Part of a small language model's weights: 3.34M parameters.
Each number is 500 + 50 x the weight over its row's rms, rounded and kept within 0 to 999. Layers, rows and columns count from 0. Numbers have three digits each. The size before them is the row's rms in percent of the matrix's.

# layer 3 attention output (transposed), 320x224, rms 0.0439, rows 19-30,51-61,83-93,115-125,147-157,179-189,211-221,243-253,274-285,306-317, columns 0-111
088:497460486544488480423497521466550454507474489489430524550478533526511514501536501447510518453479405382527504480541443455419517473568481591497545403542490570469521442468440508606485479607540460433473536510473573407493446457445472508518524545504492448497549505542484512581501509450491500525522542543532557565530429531524590573475529461514
087:478494561519555481486482549365513555525459460445607563511467473590528519529584506492469497505602535538598497435543532454528428468478506551553466567473490445523518538532458538524326490508437400531497470529370506551531465515431389492495481480606536556514533568563392558533519545558542648481574427465484527439532443539512551484450403547440
088:459464536470506547543572569548559518503624402504447565470409498560456517594528456435566466426547485424509446490493524536402459453460465462486519423576550500436501528485466367509569480509470553460538374474522522579439499444418585512546525506615468442550408592514428535505524494432457528534457483499428521609437532452517504607541499542534
080:491550496487487543421433455456585537359522452473541547498502534502447411456512490458543546521541391511561497440491418475560521502563522514486564477629596486527585476543521522531541521479497446447504501546501549526423462389444466508602442558427496483517441635470450585533451517506547545476548502504481582556449495506476495479594506464500
079:392507494501548523632594448419504458519653342507602526548480515467428486487546529435647512554498562552515462454611457466490449494499526499527468430466566506476475487547523481527569504461542509530421501520447581460387487444491507538484492522436520460501473570474435592488503500591486597489509512555419454457427501451446578546530482390466
094:457561471481399549512506592634468458509554461460480473484479485473541522472575521490459437487561548544532575478472534490450487510622533507500502510527524584521539512472442511470533520545542442438536541491513570491479452487521518510519523481462601437498498489558519552447437484404538532341590481476460518608551524446554454459438513437489
081:450515532504461545548358545562404519507576457537422548460548482467534485474478526531481463492543475514476559533517509584534467483465515522522468402466485564527522486493484493513568549452486438565418416537622438508594546468457510444539480455528514547529442508501556536518438469490555498465545465573449448446485377442589490435514466503487
087:456517489550424511484484448461537550505393491487611571423542530497505433361473443419498524408466405554492467448538418461622538521509499401510503556504509457591521518493532561505514523634453565530512534503439505515606368537440434502506441443523553587517635438559495494501582443490403482572462463482560541484479571453493514542458555481532
080:446584467501510461498487515541446457377536547478506526551529468563504454470560417493374458444457438546603406521559545555496510440541495424541527523457464508550467534488457510599511480489496521560502414433479489517520563524557558536523474505565528568455385613538472439424580467490567497351459485534490490456474493561475566620490626564580
081:495472543442510530543465497507432405479593515462530411547574513482462529476489527562416597493413574498515529413513480405487443518511596495542487497502504507515484437522539453529481430413569485429393491524494512557488424458595529514505465396591523498518526479526485460515540497484501442463466495565576441497419494570423540472537548563462
088:521485523488474608575412517536495581470566438515520503464480546456498466403455491511433500488472551602507557465459409477521484533431589569497548550581411407513501496483503580531524513591573453507520449433561565428497497444564510496484426479511547530540640495512531561476420385543550589359542449510498469545464421511449554534529467503426
078:614544565556596545531510542475430521539454573427485421477531442483537509506524465464460500439462455561499544575528577555508506485524493546485426509489460503447469519478505456367549424500513476472465432504521458556471506591504517466441410478575487413485521489651457521467533504518532575487552559441410501487604504511486540462485490596499
077:462399386460525464474494555422557551472534469499486508537419526482543563497521485546542530465511531451488475508553439573529501447476563546490501568519496472526513524517480552449462449490541521490444627484430485456448501458496429559521406479509504472604590531512514518539425586438502512407539411491513477518492540579446421582566423498483
077:639502589473451462383524494517509557493434532478462439482604590482502484447530513487538530574486491434482536551406487457482517559500518559507385508446527574465565510461497429449527472381550442392543504515462416551436519501593448475468473477482459512528556509514461479536456516505484470572482578527442535545448566482518429484543539503493
072:446465472461533453512539543525550438531515419637469572503519458619564559549405544458557482519548431542523462474465523437433538400480529447563459544510467461506539500535425473508527467410434447535620543454566499568468503509416539475543501458533504553548419552500543510511540539588511399546588500436458452498368540455480423477451490462608
066:542420453517486429465515470504492439444561487440436531449507503604488569484459530490619587537521500499455439480471483429489581444452489506426470374460524612526575495529516494466521445576603469558505502484412526571428615451507454562550462477463580468566462509567539524580532531564528531427532550484463469412482527471510501436450481425537
075:398434398557545503544510583522605475493579461476453462527550532584454506457509499506635488427444502520528546490451528466544512529514500418459511418488508473510400583528467507462562497450463515447384494579487464484523381528609500446498499562544443449530488484551559600478499436469485516473515497543526545544566417458555523476471480461464
077:470526496461412493553491513540544518494459514513481427548521405537518431497561495480490631521544476411455528461486684580490514461499437511543491621536492474527533473527492520513527537519532513475466467542531504513467442508477529544550436518463514456434516444529547555464550472523466525358536518561575477521570510478494401381468512504473
081:505522499497484494460537563472458501482446484480470533573580555538487515491531448663544503532513463456394514551542502465476450472564378493463435443504508601576612440529511555536497553459424518543452543551390516457394498513422438475508505521588560471494327471527454428594569520492574489506495441526496536487442505530471498511588518573569
075:548564494488501455562528445584492413520545513494526427525507523485479486524442469526480530451533526488545463502438505526432611498494374521556480473515561573527482565529457516486571608502547412431495502540489422554464519538536459494447502471563518514454610522552365483517618401432467479523558530479490523540477506445519470507572420555437
076:548456448457560486467372527517513629548603513433439454431451456511538496529491524488440450462543543524523528656461540515429504497432548463535592507443594414466493535496554514527497494604515478599603464511486479441545509532427492541529484474582487537493567541485574478463454501425524537427579507500541429463458478510539474405423523507473
073:519517475549541443500562466475522517518488477535497435513543584566527567475518607599504494510485449447547564482487453485449460470404559538501506509483531561436507383577537526552563458492426437525495588455424506464522534564495526476501538518459471591471461478491576445441567588481526463481398533509551451515500537418512508398552452548585
079:468487550477463466476630498516539593436496619435572461461513569505456439493440457488556501460437503514523477535440521496551458474468509467533533419549454474538504429529511493510401516552444516514527531539501444470446488510528543505509498466464540409483580495503522470506494510546552496515593520423513491526378441516506492528525501549447
074:492504539553566399519473507420547500537458503437510520495447577493591486497540496464546566495549483474494415551421479531548448479514541535609584523471504499514521511491459486503548458578492514464481478498515424465489397551547541491425530446398539407439515542553491461469494447455458479580527509479584416456472538466420487485429499470532
074:542533609504510454415392642512494432488421467555467550579506537524538493487438518537508453469482508507551577610531455466527546525428551497486539565524444509524538616470464526494502438491426491509570506481557475412519488556468467457521517430523510508475512429474469569480483575394478438598530441517441539480494452463483541452454493444457
070:573507456460478532550447586497498578444485491576509415485481540485482445423542454499515480578475426483562525443462467498509467441495455481460545435452448502445568548479601567503532440436545465389534516563556488582473538459533558540453521539572431526492375444582422528525464561459456519436451543449518443484508531586490428443526522487468
067:533457468471526510464616524595461486551532434522528502607437469593493549494480470516474498530536461562478520563418518463412520503461491447543447528519533525472501593490444575423578532486566549439473500500518501526489532454532454561428505492468455483589571542514488489446491558501501403496515425388533490466529474479586482458526464546577
075:493536523580454513539488539459435398482564600587442442473502517463483557496429463536608550551591517483496491402433455415530511542541443474463460481491520492511502608447484466496457477635452569514426504530474453441523552571488481549501492493544565454473531653517448575512537455455471560456494482489480556399589458536519374478486452529515
080:537566550430518571590491538527467495545420511465513447465537525334471541499564392469578527466494448392554490571533417612481540524531482543395497516494474548493489519433500512508534539516430505416521487525433530519521511496492487482488484464486515423446510559597508462411516450440410537486568551586465422567514468400487516493507548507530
081:446437545489444435324539445445462538506492533498485472494497437516504532484463468501507487491534566520464466516526487486486513606522463563419436552516529467390450525452571479536572490493515543529563543465559530523540505451430383523533567552501613509515465528521481495542390460554469558464349499471453513540496533497547399557479440600534
074:583411507514549523475507504513361452357502490534493485428526489580511477474479478540368546522572516440524572550414436495561576434553486429505486525492539497474489517430561484493502503543575403536490417463600512549489556514520467522428493448484479518498474512505514512509527483601389406511549547438474506533444570415415483529449516535607
074:466509453429463509511499581559471477547550454472560460567449538460602514507426499495415560458486567475522495527513506492497436534414510523436538480494436538529585542500516406532480509552377520488570446502502491575540528536489427442490503540486505402528455634498498433524439432502542459463485460514498442471499552426518465558494518596497
074:443439511501396418401528459429556461544569531493491496488535590457527539474472443492403396509472446499491441471523522538491448552484501563481565514445427620500516500497474458502475514478412505506544546529598622526672440514453493512471564513456515518469466545445572385527527565425465547602529473477469509516462517569493454558554479550455
080:626498493483428511477507476466501519553548470532542470555542543479551519438484467481540538434515477526500470527489575457429585544536584535496518527532424548539464607516525479527473540446576556494469542556527525483490542493499486553540464448519429463525461458451565481499402470534554559570432463489503547477502429486417486492473604440502
070:506489574575408534503530409489474567518438498403525481447615480509538470566471513575428495500401495558459462492529541513563526465538452518459434493477495481457456422441570513526525526497465532444466530555468455380453507378438534532432522477563485445603534368515495487517522612442548499502466466550520510575474463456433510499589434518501
071:536541559496438521565528555482504588442475579417475570477457527556499533437477388540471516479505575552483491471488498480488494459484486509533568517497522529522476534467511502505469583369465473465567524501457436514493451456490552506501590401546495566471503535518458580517513593538494482447539473577595489511525518475438492446550513380461
062:551542586550471418461439570395455462423516515533496584490506508552451489504472419500505506571458471475515482575512483460520426494481501469502489443525462570404441539427453449557436567526501490516568548469559516536490438517495554413621479544539577478531453478468425478472522474487487486518530523633539567491396457527507524504495448455531
066:519398422548405553475424525480514493542402528504548491449442481541516500476597469540418406544445542488426565467379484505479477605474530462526546542466582576508520437586452490461538476469452443535465500537472538517517503556558527496420456513473493472562523450543524553515506546544542549362540436586490410513507546414548473514400466579534
077:576497447557510452540513559532568536478564538457457615449477588537544535478474495487550596449542480498556536461453540545439528526562467449472421529526468570489473524478503492497504472604524523444481479428584508547499479493567484474439453507446502479505452453532511530549497564458455573510586597613523492438425473528512433524518496431461
070:483510434388475563479535552501468539551500475407495503478460601471542590456528498522466504533422510497465531478473496429571536415471520512486489436498482443540406461480436462471512561537444505477466531523502455549541543580542393537447488527486566472513455457547490583577572449519517586553542534473405665538479493511421465433524541484493
068:542432597504523526577528511483561526557492428455488515502515545463477424514573465523482387363524598534563562551491467518457531547525566507444521504515484389495469544527480441469530472489518462467526408489530573519431456550391388476461392660560507542460556473500541425462396444557550485443583510540493418543494520553371499480517470518477
068:459500463518462514371511541532539485579468648535548496511555501490571556478440441484476514517528406486515549380433586476430505482504481507517480431416558573450468419574410598516515527468546490524364464494551426505519488520509479508419591402504515472551432508466566454546435514493473563459492507551518494525510510549541544480486555485489
073:549513561512457601588490593556449621499565596571421447506513521534493477434476511534427530534604460495434460485553535455476455492531443452459468538512544569488509510508526422551433567561478511514574573521443495505486485526430517533559458508485534496554571470502584495482517507453480431548475484526460451508396486479525520443482527593394
067:449495479496511512506488560529554546416503473479475483388623552423507422497499441497484535557586495513476561510521423556416564464471579497459468561454510589437489460498546577475567507545521505513526544562544486467512466438422548518490421469502530470462670566535444442491498565466620544439560448522539457570450462522499425536463536474501
065:568526541508525529503466514502523462642528532549503442494592547565457418498472497498350477423460403576608502594455506506506549448492482548511549429471473487540506474424603558482503460484523567507494435555520490511503499472545542543488428462568481457499550454510476456444490422435505586518503574433440472533359422514521463472605524475474
066:522549467573534449511391478604517515529533524541512534502496509531464423549533488535448455518533498404465490504507495652478572468438515444524508424560480486563486571518518510538435583453556417469453478501445424554501432465556610440473461513535544565501637496496541539457476512492525503529476511535539498565456526460474541536496427513529
065:552474454468449468508513460474439483469540517440540563558457504554427556444527513459498612470468523563486521491583554513426545464509558629431501564542417485542557488485477529478566523585508468501501509442523388447521490442489469509500557534487511484545371525560489488411477479530560461485563546491469502549403464515450492532486440510508
065:590578513483549443537415541606418466527452525455543427472522525433419495493433457533482469500514523561548423464582580481464537479564437453524534535525532514396568445549594570523534453514513525465521530548509449457546515414525469469431503480564488436497587496532537529489464489501479526461530508476518507675481477502572540519543588511536
070:472547467478436555462440470539449516571487505546398471524391446564434427510489455544513528502437479543428470557375497482586498465502505439472480554465402607585577517536409560523489515453480509491462589411526466593518522501521459485468526529554516462428436526553517534470597394472482521411504552506564453444541578497526476517503443502492
068:461448458563485565459533488534444522526413516523400495495498591600521488571509488472449545483482448547535512534464456515508557413511500418498493463385470526430417588462554487536490470576455455586544378501521538563554471481480455446532498517423494539432482572534462532417558599519456476526593519486532563371554531538450477521502467449506
071:563521484527490630500604454536537500511579466429570389455528556545462552513504442398489528485522579475577485486468525523526525423525662401452549542548492497458463534477571483493540490533495503438541515508471599512495463507392480460621442531501457485491432449515466454433536457512552485495531497491558439513518472517460451496493548520535
071:523506541477555545493565535492532479473487402470509415483496509558445506452537514542496511514378484622474419491471454452538459474563608534457518573539417507473503458547516480490488505494453560454540476544659526503456579465540432496514526356536567479554426537501447431509455491539473454509520541522537440494468463526530475476521452459527
064:514479498496518401432510457430537615469495496529615395495549400473540484490489412467461588450509540484500487509496573525417479531644484533513513404472511543537491549443513492461426374531521469599510446530575539479533570482475547495491474491466529480415449462536543469506609522566478432483570418531466554534495493417447410619466501585550
067:533497428398549418530451539566477480562487473501561507487498563531487477452500473494462509528527476610450489548445396429545524442490552581466582502393493521508613567456497579471425520466488480538425502585444483538581574430533404637503524517381442510477420487432553525446488523535489485481495470465478504453558498485519473466462468473411
072:533489525438591584491672490451533493515524420507520445470463619521467461487516514462467518513389512531525490507515540469536408444550536498402524612444452461504524451500462462539454526492486509472548432564528520506486430511546485525600499496426565544556602456511496520470454484419530493611513498483485490421482533560454471441493468500527
068:511453457473576530458573570474477523456522498441546525531456401545438524535516519454553537537519467477552430526501518485413546380518477504517475510515448549404512528487554551529511498576531507515572571428443515499522471478541463638525514525434418618534345427529505574583476543453546470451428506380528475479551543510471493500557524517509
078:484438580549586446454457548467560587510436509545507493575468582453600572413509394450560516490445414491423390474421450508505503454501530514543549443383560510433480518446472502511474471529487571467403451455574486477463415465571500555511505393451532457461509549466521492515501526445501491517501477423507489569523488327463493523501517444574
073:500487569552489533494470535665518520483521430517442559497547466575529524577407513518515588584510498518414473429408372457605482534474533501385474459579534470450491567503518460435568406491474506410486514531464466409542509534467433485499411464517569471585463508479497444478504515418439558489434416448407460569604536483559578454468555474539
070:516525457424505385533482513489520496588414495559485443478424544582476511530537499444530400587498412546449611513482362447528458506480507467451531544494475552487413443454492538576496530440537533499566495568475489435550471542448535554456534482572524561485577413500495561599516398488515438484464513484514531453452555525485423440440533419457
078:423456649537555480538495477624482470509458551521509558546469559480518511412499451558448510464477572436403567550446406600457522530498475491505554592443469524461400576513457547526529461433421492499489444436506522513473523409618436563489561541506495486468486501656507563504573559503546486498529584632522485552524503459550448396491429490459
077:527515447570444522462504542529414411530497535545471462550503505552426611482568472564513506472547514478543505420346544430536525535528499553471520505422533478501470453509518469513470447533515506494480531495503473467521559577618500528477414550415577432439520536542501458445440440522418446401524595423519504435502485448511435500475374574445
081:537467473420477541535520470428457579575554539511486496418444492511471586470476511468577402498557487403500508491530518473513608499492560487495490569470470449488517436490601447518590492516508490501515396442475524617396476447499395511559401528433545475545494534588484471493589524469452577471488527541492435477486508489591529519512531466454
083:534450561585563482439483465541436501484520511464501489489465499528535518497439529553437485497451560500492550519598460630569508428556399498546560568473485485505549548541595531590555475405578494404467416523495521503523539590497453524434481508511554551450440455512473496494425467609538549409544481602516452454479463496488437496444483477507
072:558521559525515464594481497484507506485525416476537397513436417517550514579501467477498438454493484501554554432502473448542459362493469408428459513455594520556471460421563533532497581487504414532496470488579534558468466505488529544610491403551531463545521458523441559580527475565493480501605555491493444468411512528509509503564470561563
080:543447511423592547566501464524549553501446572507424458432420397422581497462475463485366477450549511549607477489448430396591502530504441435448516517494480585529522458503462552489564412501475508567492545499468417454464562570539439530515484569425528455472460520591470543492432418533458483500508503456589426518507553476528410505515489604600
067:514442502511456460508448555476514491462587448628400481495459611575548511514505581475554487580445452458514426456449508575474569526545484500560474529551513599485514478465508469540479534417542413502604472502556587513499449565495445509520636481484491460538602483426534424528461548480442547503365522573559435496528601526465569497555452499532
086:482579450574517488552568486441431528521485481531516538429596553536571460400499543480562575486470514515552558474437474494484501515531524580424490500529525423509448458514522465530504489492586521444519489558558542562559497422537472552468557410470462454538476524495572456530448568505474469475507434479502475435542450479583507548388506515460
096:510537464464412565545441508544451417547542575578552521521572521534515432558452492526477485520531465499539579441596502473428564526531423469399452528464494565512487437490523459449476551471506404505560497515425492533470615531436524526539404636585426526513526542438493427493520535529466512453523442523400470488495516552560554475536522534489
087:463485433396562551591514429483512542513484549427515374430538481416495447449546400508474490488487493486546497403491556522469467484561494386575480461409484457509535473553531547498455567496578494530504469467493487583520549449595629514531593475498551493545427486594566527550500440516527525497510587536603443446492531457469383553442498513536
090:494540535519541545399552475443511528527519521340480523534544454449517521485580471452424556384487558479375460468499549552503575565509547526548519429483526445672557514521433478425446515547461500574503485456465494551465463457446504461492450479422537479500512461451523380477508497546483469458563515439538444460495442510534571595504458631560
094:499619477498497471538444502392505494479443535488560393386620490452518469569471582416540490544576533443510527526492538519524501441538497608473522369453552453570535420545541402561458472560530482537483491525519468504534509602469564465493491507519572579483510384475501499496564494498519521504472471574430504492500529599389561580457469551459
095:510476489423534453498471439532541594470431503448552568504463430517523438519510546505413409469496557454412485532553541615448438456484532528578495487538488549519402447499521519439541512367515498549510555454568591545460481515463491494467460470529467501572391479529534436560567460533521466556435443551499463611480583545478598577531537474554
105:436469474569479425517461486502531471474494459606447510554452410480521401518457608516471460521471528624456503597466538465517532470566543529490505516512589533479426529529513473481435529498548548541503605474511475382590513436510506602521523545549496578549414520396502521541428540573619487497511492458541543509453529531531478481538419498473
094:535513448454450544560499551464496464505541558480491566468487478427469475481531464490510532543527461453566432484451508477442502444438532517522523426446482453468459530535434473429413582468457444525437490457489530546522514526556595420488467371450437543542533491541545469471580524426517436491533574460490531464494620484543635499623575492500
087:493571494511554478513515536481541377546566476517489515586552551438461491535444518490637425491500492464485445582567562513433436652405574502602519548603446498483460472546472517436481493449477589460513501505438465432517479511493525391499481551465452449561588543539522557426496572405565559505418492539521486549502442575602523471434548454415
096:442582539547469447510505436496565517425478599495532575467592513511485522478580454585634475519435466495520458473525455543467541523514583521446489435488565445495483484462518458498531545487584460436501500467567525493549444485553574441592484454610550534531482408404499526462523540459530508535474538485465574432529437537475592457551549417466
087:562552474489476533566427453475471429475432419454469557577431414497482532521501556451530567486546546544548513508483528414610518513539511461490494475568572398539500494521473532541528468572504597597386483424427423458414548455477529439461520488574457436462440478464545623539516435497516505435543517460455545516557407445521480427421541413514
094:376469532456534551494499502524523451457497478462488498504409502527484541599577482552443507542522449439475476453497487568586457540447453483492448549481465515492542419461483511475543486465378448467535501571515493450415464581446533421477518631513564520465557531488464533489618449463499421496525560479484468529507588535460494516528526503561
107:572509426466524524446563483555532447490593507483512536514538462546454506508474538482552549444480488576480558594551472481493476491604444470430461576495541581469534511547498498413475541497489384530482481532442571489425652469475472450469472543561391451489512450503516520445486472503422516446475476543453530446531552566530515415567477571461
108:451509414507483517513566389442496487527486516498538441528571560445524583508559550541563484456545438544533468418602488509454492468562497506616531552447494553523475455519462434521448476438596508420480496508477562550419519456527554436497478527504510486573529498514487448511574482580479544499586508456564497523456523502465497500504427585526
103:538579567475588565514590492422458539525463465433513533534567497436568481473478474625476604507484565609456461532480523536615530511503513508512427459498590568611547508603477436438464457455549496561529503424504542470489477470506500444480501412472435443491456570435523523479431409560496483472572611507466550428547410505560587542509442639559
111:477564496505529522525435547500487524512510488458515404407503460350471460573495591459576466533495474459587447464602596525551502392494544524442522497516556464523547401507539418524526560464464506544560531494511459522533491529501480523527520497507489620502556438566495484544462438489460519512521489487509506510444551549512523637472495521460
110:461513540472611414523409487550571525428501467432547464539509519477467423453439543454485507416507433485466471498600506477504454501455525546575466454547500494521489481527473529504555580481526518543544530462468598545518444550504428471478479446556413487544464435484562438453490547559537393573538488598521541500560544508447581613502627537496
112:483515517599513445530477590514541477387470469601451454554518490467512455512508594460378470502498548593481475521443625416529482420499459493525506504525589527435539518568491543451476546493564514525541624475524486444497456524477586489558517501583492546544535568457471618519478551563529438450503501451467595480397549470498487486434545504442
120:579586462520509551558442541525615560507560490559492478485555484348483436483442514449517502461543466568486409543411502518565498489466433516510458373437477419552523512581433578430444510512501492577465493456436580566436472479528472450464466427474445505501594427550527545462585528480563482469495562483511537417500500596511579494479536492478
106:524596450434450549509502551511480524508550589443501462557557513456489512506547576453596484566460416509449412420524442536481499564442523524464430555549550515482476463562423456523488410417500562500502477455456452441504452547534471477436462554513454525497545504552514502421537491444562554542437548554512469532602532482470467496482497485480
102:441565513549452531484526508445559428439554467509555530463677511517466509436581490551547520573471465491383481496480547539460482409583487493532438445494524463533638541499524580525559568506539501507507497465445574488506478462443490470628467532564477587488491434428543540568463554476493468433456578474462532458502470512505574459477426441539
102:567493583436489488593468405558430533510470477493501453508468448495425462526498500525530423530515468483592530538516537393492466469483548437463519539589572487475520540514496579492545459634523547441399471503431396447394500540528459489456508528530466554468471490543519607486544404592535467449477528431416517468406460507534570568429488479485
103:413502519430567574606473516505453463450451486499465521521463440459454500555522526566474387471507450427525565429494489577540489529547447465564463538500525561535514416407406539427468486521380449539608515480466507470528483460580442459516513568478487502551506548496506524544531509525482502465541496468460520536502544421487488494496465431519
175:503476513461521519445570494513563566515619419431511456563487556568477384481505454503515529456484475477532538441464494472467512540495528424450523593516476547544422514490480411534573540428528536563524580525414482529529533437498479518444571518532495527452517459467507507511540425523508493528484468503553400506442514474428502553438557543481
171:498529426491356555544481511516472364497518513497535503440549473532481488559472470497459412504545525510520578443564468488465541508524493458460425506539494580496496489505523497468528574460482456505487440489413489531518566542453495474514455599536417573536568550441546420551460540526447567434506487539432538522500535587524521488552540517481
167:451456431340526546567491422512482487535538513436565361482515489417453430491561463500517470519556513442506465426451557528482493449541477426593471500436507455495463404578557507502541525486546501475533491464495485569531523458525613572519603503429484558520511487555601540518510390529498521509517638466606492481455557477497442612535472513475
167:454520520514519563417572460512511471496505534434404557497531471471494503519568475484465554406469604445381481496507530608530534516515593525515516415468541453548526558512434465433492537525453468512477469457541433534427530459489512478493453521394592526515478519488557426416511512607455472484592485532450596492524444483524491601496504602547
165:472577588497553454527446469421473538449483551601556460401597480467554488583495546469575534524437538465524498497525478507540531372521518582439469419507525463523513389564543348578492503515486468527477526531479567517545467577481569469505462524478510525459452414494443516528539475473475548493485501527434492509553485589338589561475497522453
169:581478479461536491568488449538510561407376579486558544511483474537534470494512547486389466462541536412444448597568489567487474432477542568470542471600459503505471437487551569441539534418518484572528528479555530496498475479515488487517448423476425476613412486493526502591579489511571521585456440595509432592458532513537554546493510481528
164:465500467570497474577497475513553527394492384553424523599444472476464451552468625520461529544441503611448500551476543476581518466489510460587524505531596526467399570543506483489441501435527501536525549480538457476517466445572467515519501574533476546466435487368459545567476572568605466526486457464507584455485496504525471498546418477488
173:519525476454501572599515535459507491498537576439524504587469497396472495485503480486469549499517420442550448550511490425464536488476521493489538426437446512497502535517415475489408556489486440501494550471509475534479500485586553511551475433437402501520531431488475489455558577394518461471527493466531536451542615510466613510600519439471
166:498566517546508456524445575497529481552510505503473535586581530471477541507512541495591386498449506490536413581562509532462494614413501538612494468580511486491432544589530488491542456452481542449530528516433501463541484476539516396492456641481476441477499583478472500485553514379605608448422545558548465549533499575569518486449506481409
164:462524513585463481503468499506538454505437592512470602484548493531478515526593455577679440516426484521476487436510444546432534519496556524531476522438535442470527444528513489483550556459582448447519491465551535514495414505541567471512506445561504476565531433424533492449554527486510507483500542475452594433480373543495559420528513453452
169:500560474480543574553463426455438490458411484518565607526505451498466520494509509491520580436534535536518544520471503453541539501472523478472525481562521456535542536469486573537530464514500602512419534445410386460405557503458541480518453444529383455538443402516471609493518460517520509415530515498483542538581344455520491406444503441521
173:489472558498505503494504516579540432488464446388477464521425486487488477536599497530456491624479469503484462482502485546612454514452431457572431642468524532550524406478471462442504485492372504504524499521455447445402428555424523441514523656524565558456596494514458496503565498492488348514516562459519510511480514483508489515513459493540
127:513480568447546494424522467479566581493577494508516453534503529523474403480499513515542542472525467500551539496479497455460541526457525365482529530535458517568506562494465419512551561390538491548486593530401462537479483420627481542475561465553455531483545496459506499555478437502469526512528489472512459549446522441420544557456572509473
136:528506420447412515522496497515499444510543516515492466466566477536459455551459450495486480513568586555478586459543492512467520527526461444451429523549485584525497535527516462484489545402467412573493481532413496512521580466450424486564483602572452552527499518503500466528461512550459593452514421521380551508560555594515545475548517544467
133:441450409409512531561542397454486450530519558444550406513539510379445463504544449513538492486512489491451513417494545537449513456536482445554508484400485476479463390559519466535465540448633501455534486509443522597541544432539584538467532483452489533530519514487539519586504392555514502517526556485587488501478502511440500539559466489500
128:490542497524515583407577449480499533521534525421431596526536467450537506503532409503469632395465551531443473520458529533580562576510590552522481478483514520555530525531473403356494531506446466588507508454472440508434501414499470430525487461428527440520416559414578426411516488590527478509594507556494518450535460476506515596472425614551
132:519574593474517434543437519440483574461499544530546474391561435475535410574479560424616509539470518478528474518560543508550510376518553604461520454516518466506527377489541386559507522538519467521488530525450506493547475581504532462506508468504550560447505452485492454587522443476464549486476504489433517527483533566381545649454505551420
141:551492503454570434565434474536529543451386518523544523519478457531489392431478527445403427431503507446492462595581504538474455462485544535537524460621486509514478415528493584455553565428531482567520526464550564548474480478502493450476461440503428502570363456502533438590594503520545452612494442594504468602496549502526558574484578514516
135:475503498619489417550479509495578472327454455520430567564476498488472426563473630482435522510473513578466499539461502447572547450523519457566514504562557535487438563527514493447387464358610545543532549479596463455538492458571506512458535584508505516508477479453445582583502529554615463514502491457519588447468530465530470503541456478499
139:532557482427498510557494576467552462487501541466563460549532471416484490488510504486520536510543402450528455525439504408520516505473509474526545436427474462519502531553456505458408542474515456518457511487458518532433525483590578489545425457501392492491573477583473465497536553403536412516531482424522537475502587534495610461537528498450
127:533592524520495517522457566536551519566504497482473539559547542449508525518494535453603421564416527507533416529555506546441445603387515571539474496528530502492428482545515494492512474470448571453503566497456483464553437467517510388453486572455449482468499570468492508442490512383548593448436567554545497530521482542576565505482495477432
140:438541495571504504465506476532502490429458509475489572446587501519449509524609473570596451459454505494453503457423502573473518501521564484471500531447538454497591430531561532473540606484596489460452427486521559497529423440531557494579547495602550526497515408445526552487555534493503501528465550524442585436485397562510559381515476421484
131:544547460463528568580518411492442513473390477424560566551441444481454489513477514467565541449535562533575580544486529449478519494478510497489538526583576390502547473544467559570560524552478609457385464483413382466431509481503525459440491511564452530477470425519520613479515445552530469474514539489455541525521415447547520434456484438478
130:465473571511505503493510499557531437471470514425424474523410480526454513561574506513447500586528495449452506423510443548555460538466411489580460567504544513516524415450423471434512465508393471464531515471473443472474415564495489529525501657482532526490581490496428513497599508549500413482505575470471566534491520497504533520550468531550
# layer 3 attention value, 32x224, rms 0.0393, rows 19-30, columns 0-111
100:471495489437424602480513524474501442451452509555497471478512457543514424575367501442475462443497546570442596542561575498472502453478498457504463525509446534526468573596570435534537559478553464430463549504476472613570512440546527452498556539581521523563487497562550472422496474485427570420489604561416487412529480470495502463586504512436
096:485523529463543636541571525446474481543564473460511469475492475401494470461504549390554488437497439455492565470489483578473560522527462530572532433433506478584518402514581523492569502559563551579519504535447585500465471465577565580523447525534591506590546521443644466571441470509480528504468454508581494514543452390525466466539436504483
101:619392454494455546509505518442531564481486504521417491565490468524494513519544552538556549427429572540490505503570471492487488570553451565592450485517534520587530561496525421437494465542492566501412466393384499454483433493411502542468476529421515513548487539464502480383581485499530567491523469488543507470605456530468538573500450573522
099:549513503593463509528547549479453499599536500514473489478539518576453467609483505565504532479553412587518457475549462503564602538484503602496532499495509463591477494413613412509506574457486521538585490482553474474589555582426496453513522488464498472499506479390497444558532408499445501551457572487403455478355441474415570538530512522456
097:518507493503530523454469506511412492501461472469548541471458467430556448474570454426451494482542485500539535459580493479527436546447500434607524488553489506547533442468458619446563616554521441482545520492506502495430503503435562471438528454460480508468467459521468450505534439557509490563501482541551503553524520595486492584501597457535
100:446484520604534402514530493535586487385449491547500574466519501509541389589438614557477570534531476487493502597514381459501508468481440472523464541466485494540495407486514487603378440461566516647524534426557498514555460512535586522441431531500509514556474575529393498539456486449497471491529584447596523415392551458498444521554498474469
101:506605525485428481532500490452608508510556533505566509573471426455486484458428431397561520476493423488591461478427507501555455458511555538607474498489508460526466508413441455420508410405532611519554515401488526512400460482598532477494512505525477546534561433618533505422556503427443519478508502400492578500519523532489497460522470454479
097:614449493459476465476501529495490497488481428432482537483539517486449592482525559452579534463501516486424427616541546543522540458421550449410548440491473518504422386496497502498430438519502534508481498526467587532531506501611451498434532503472537553602544509523487511487611530496577550469530456507479485469467479523589572513503497421503
097:443474537629486433495570439514496434403497457455575524507627535506416493470491525521631544514481418550402525538460495516553531475491539561535459487462511510505564520579479420498505559522496564470513382434487494475582442524587593434530536452471488573479475351494524515545522534532475510565518527499427547548575503516494563513541494487558
099:461455475550548518549492438545469581491527539453378556516401421504492479439424461476569440407493453497483475568500508578466488529453408435528485576532529489474525522474415535458481514570596543516476497532504379530570488534425459450502543623565485517507520538487491619590408505522448481479491483563429464461564456518578528514419561554464
103:555499480477487548470535467518537499527554518462494506454401436470543592583512494559418489599483441450431580481478447560461531480557469513580555520475614505523533489578509595527499504481493388489563511470517487521528443563519454518423512562558563499588490436422513428390538497459579477522406520584484533547468545569508490503601434493526
102:469569419585479533448475410565473397577531493465532457425413509516526481485457472487461563556463476517630405519479514493461472420411481437470543511490458424499538579473429453493571481457526496416534566540563540503593477423516411566479458473468488579452503493519614493526503537417584559539510496549474567529399443478427502477488431491458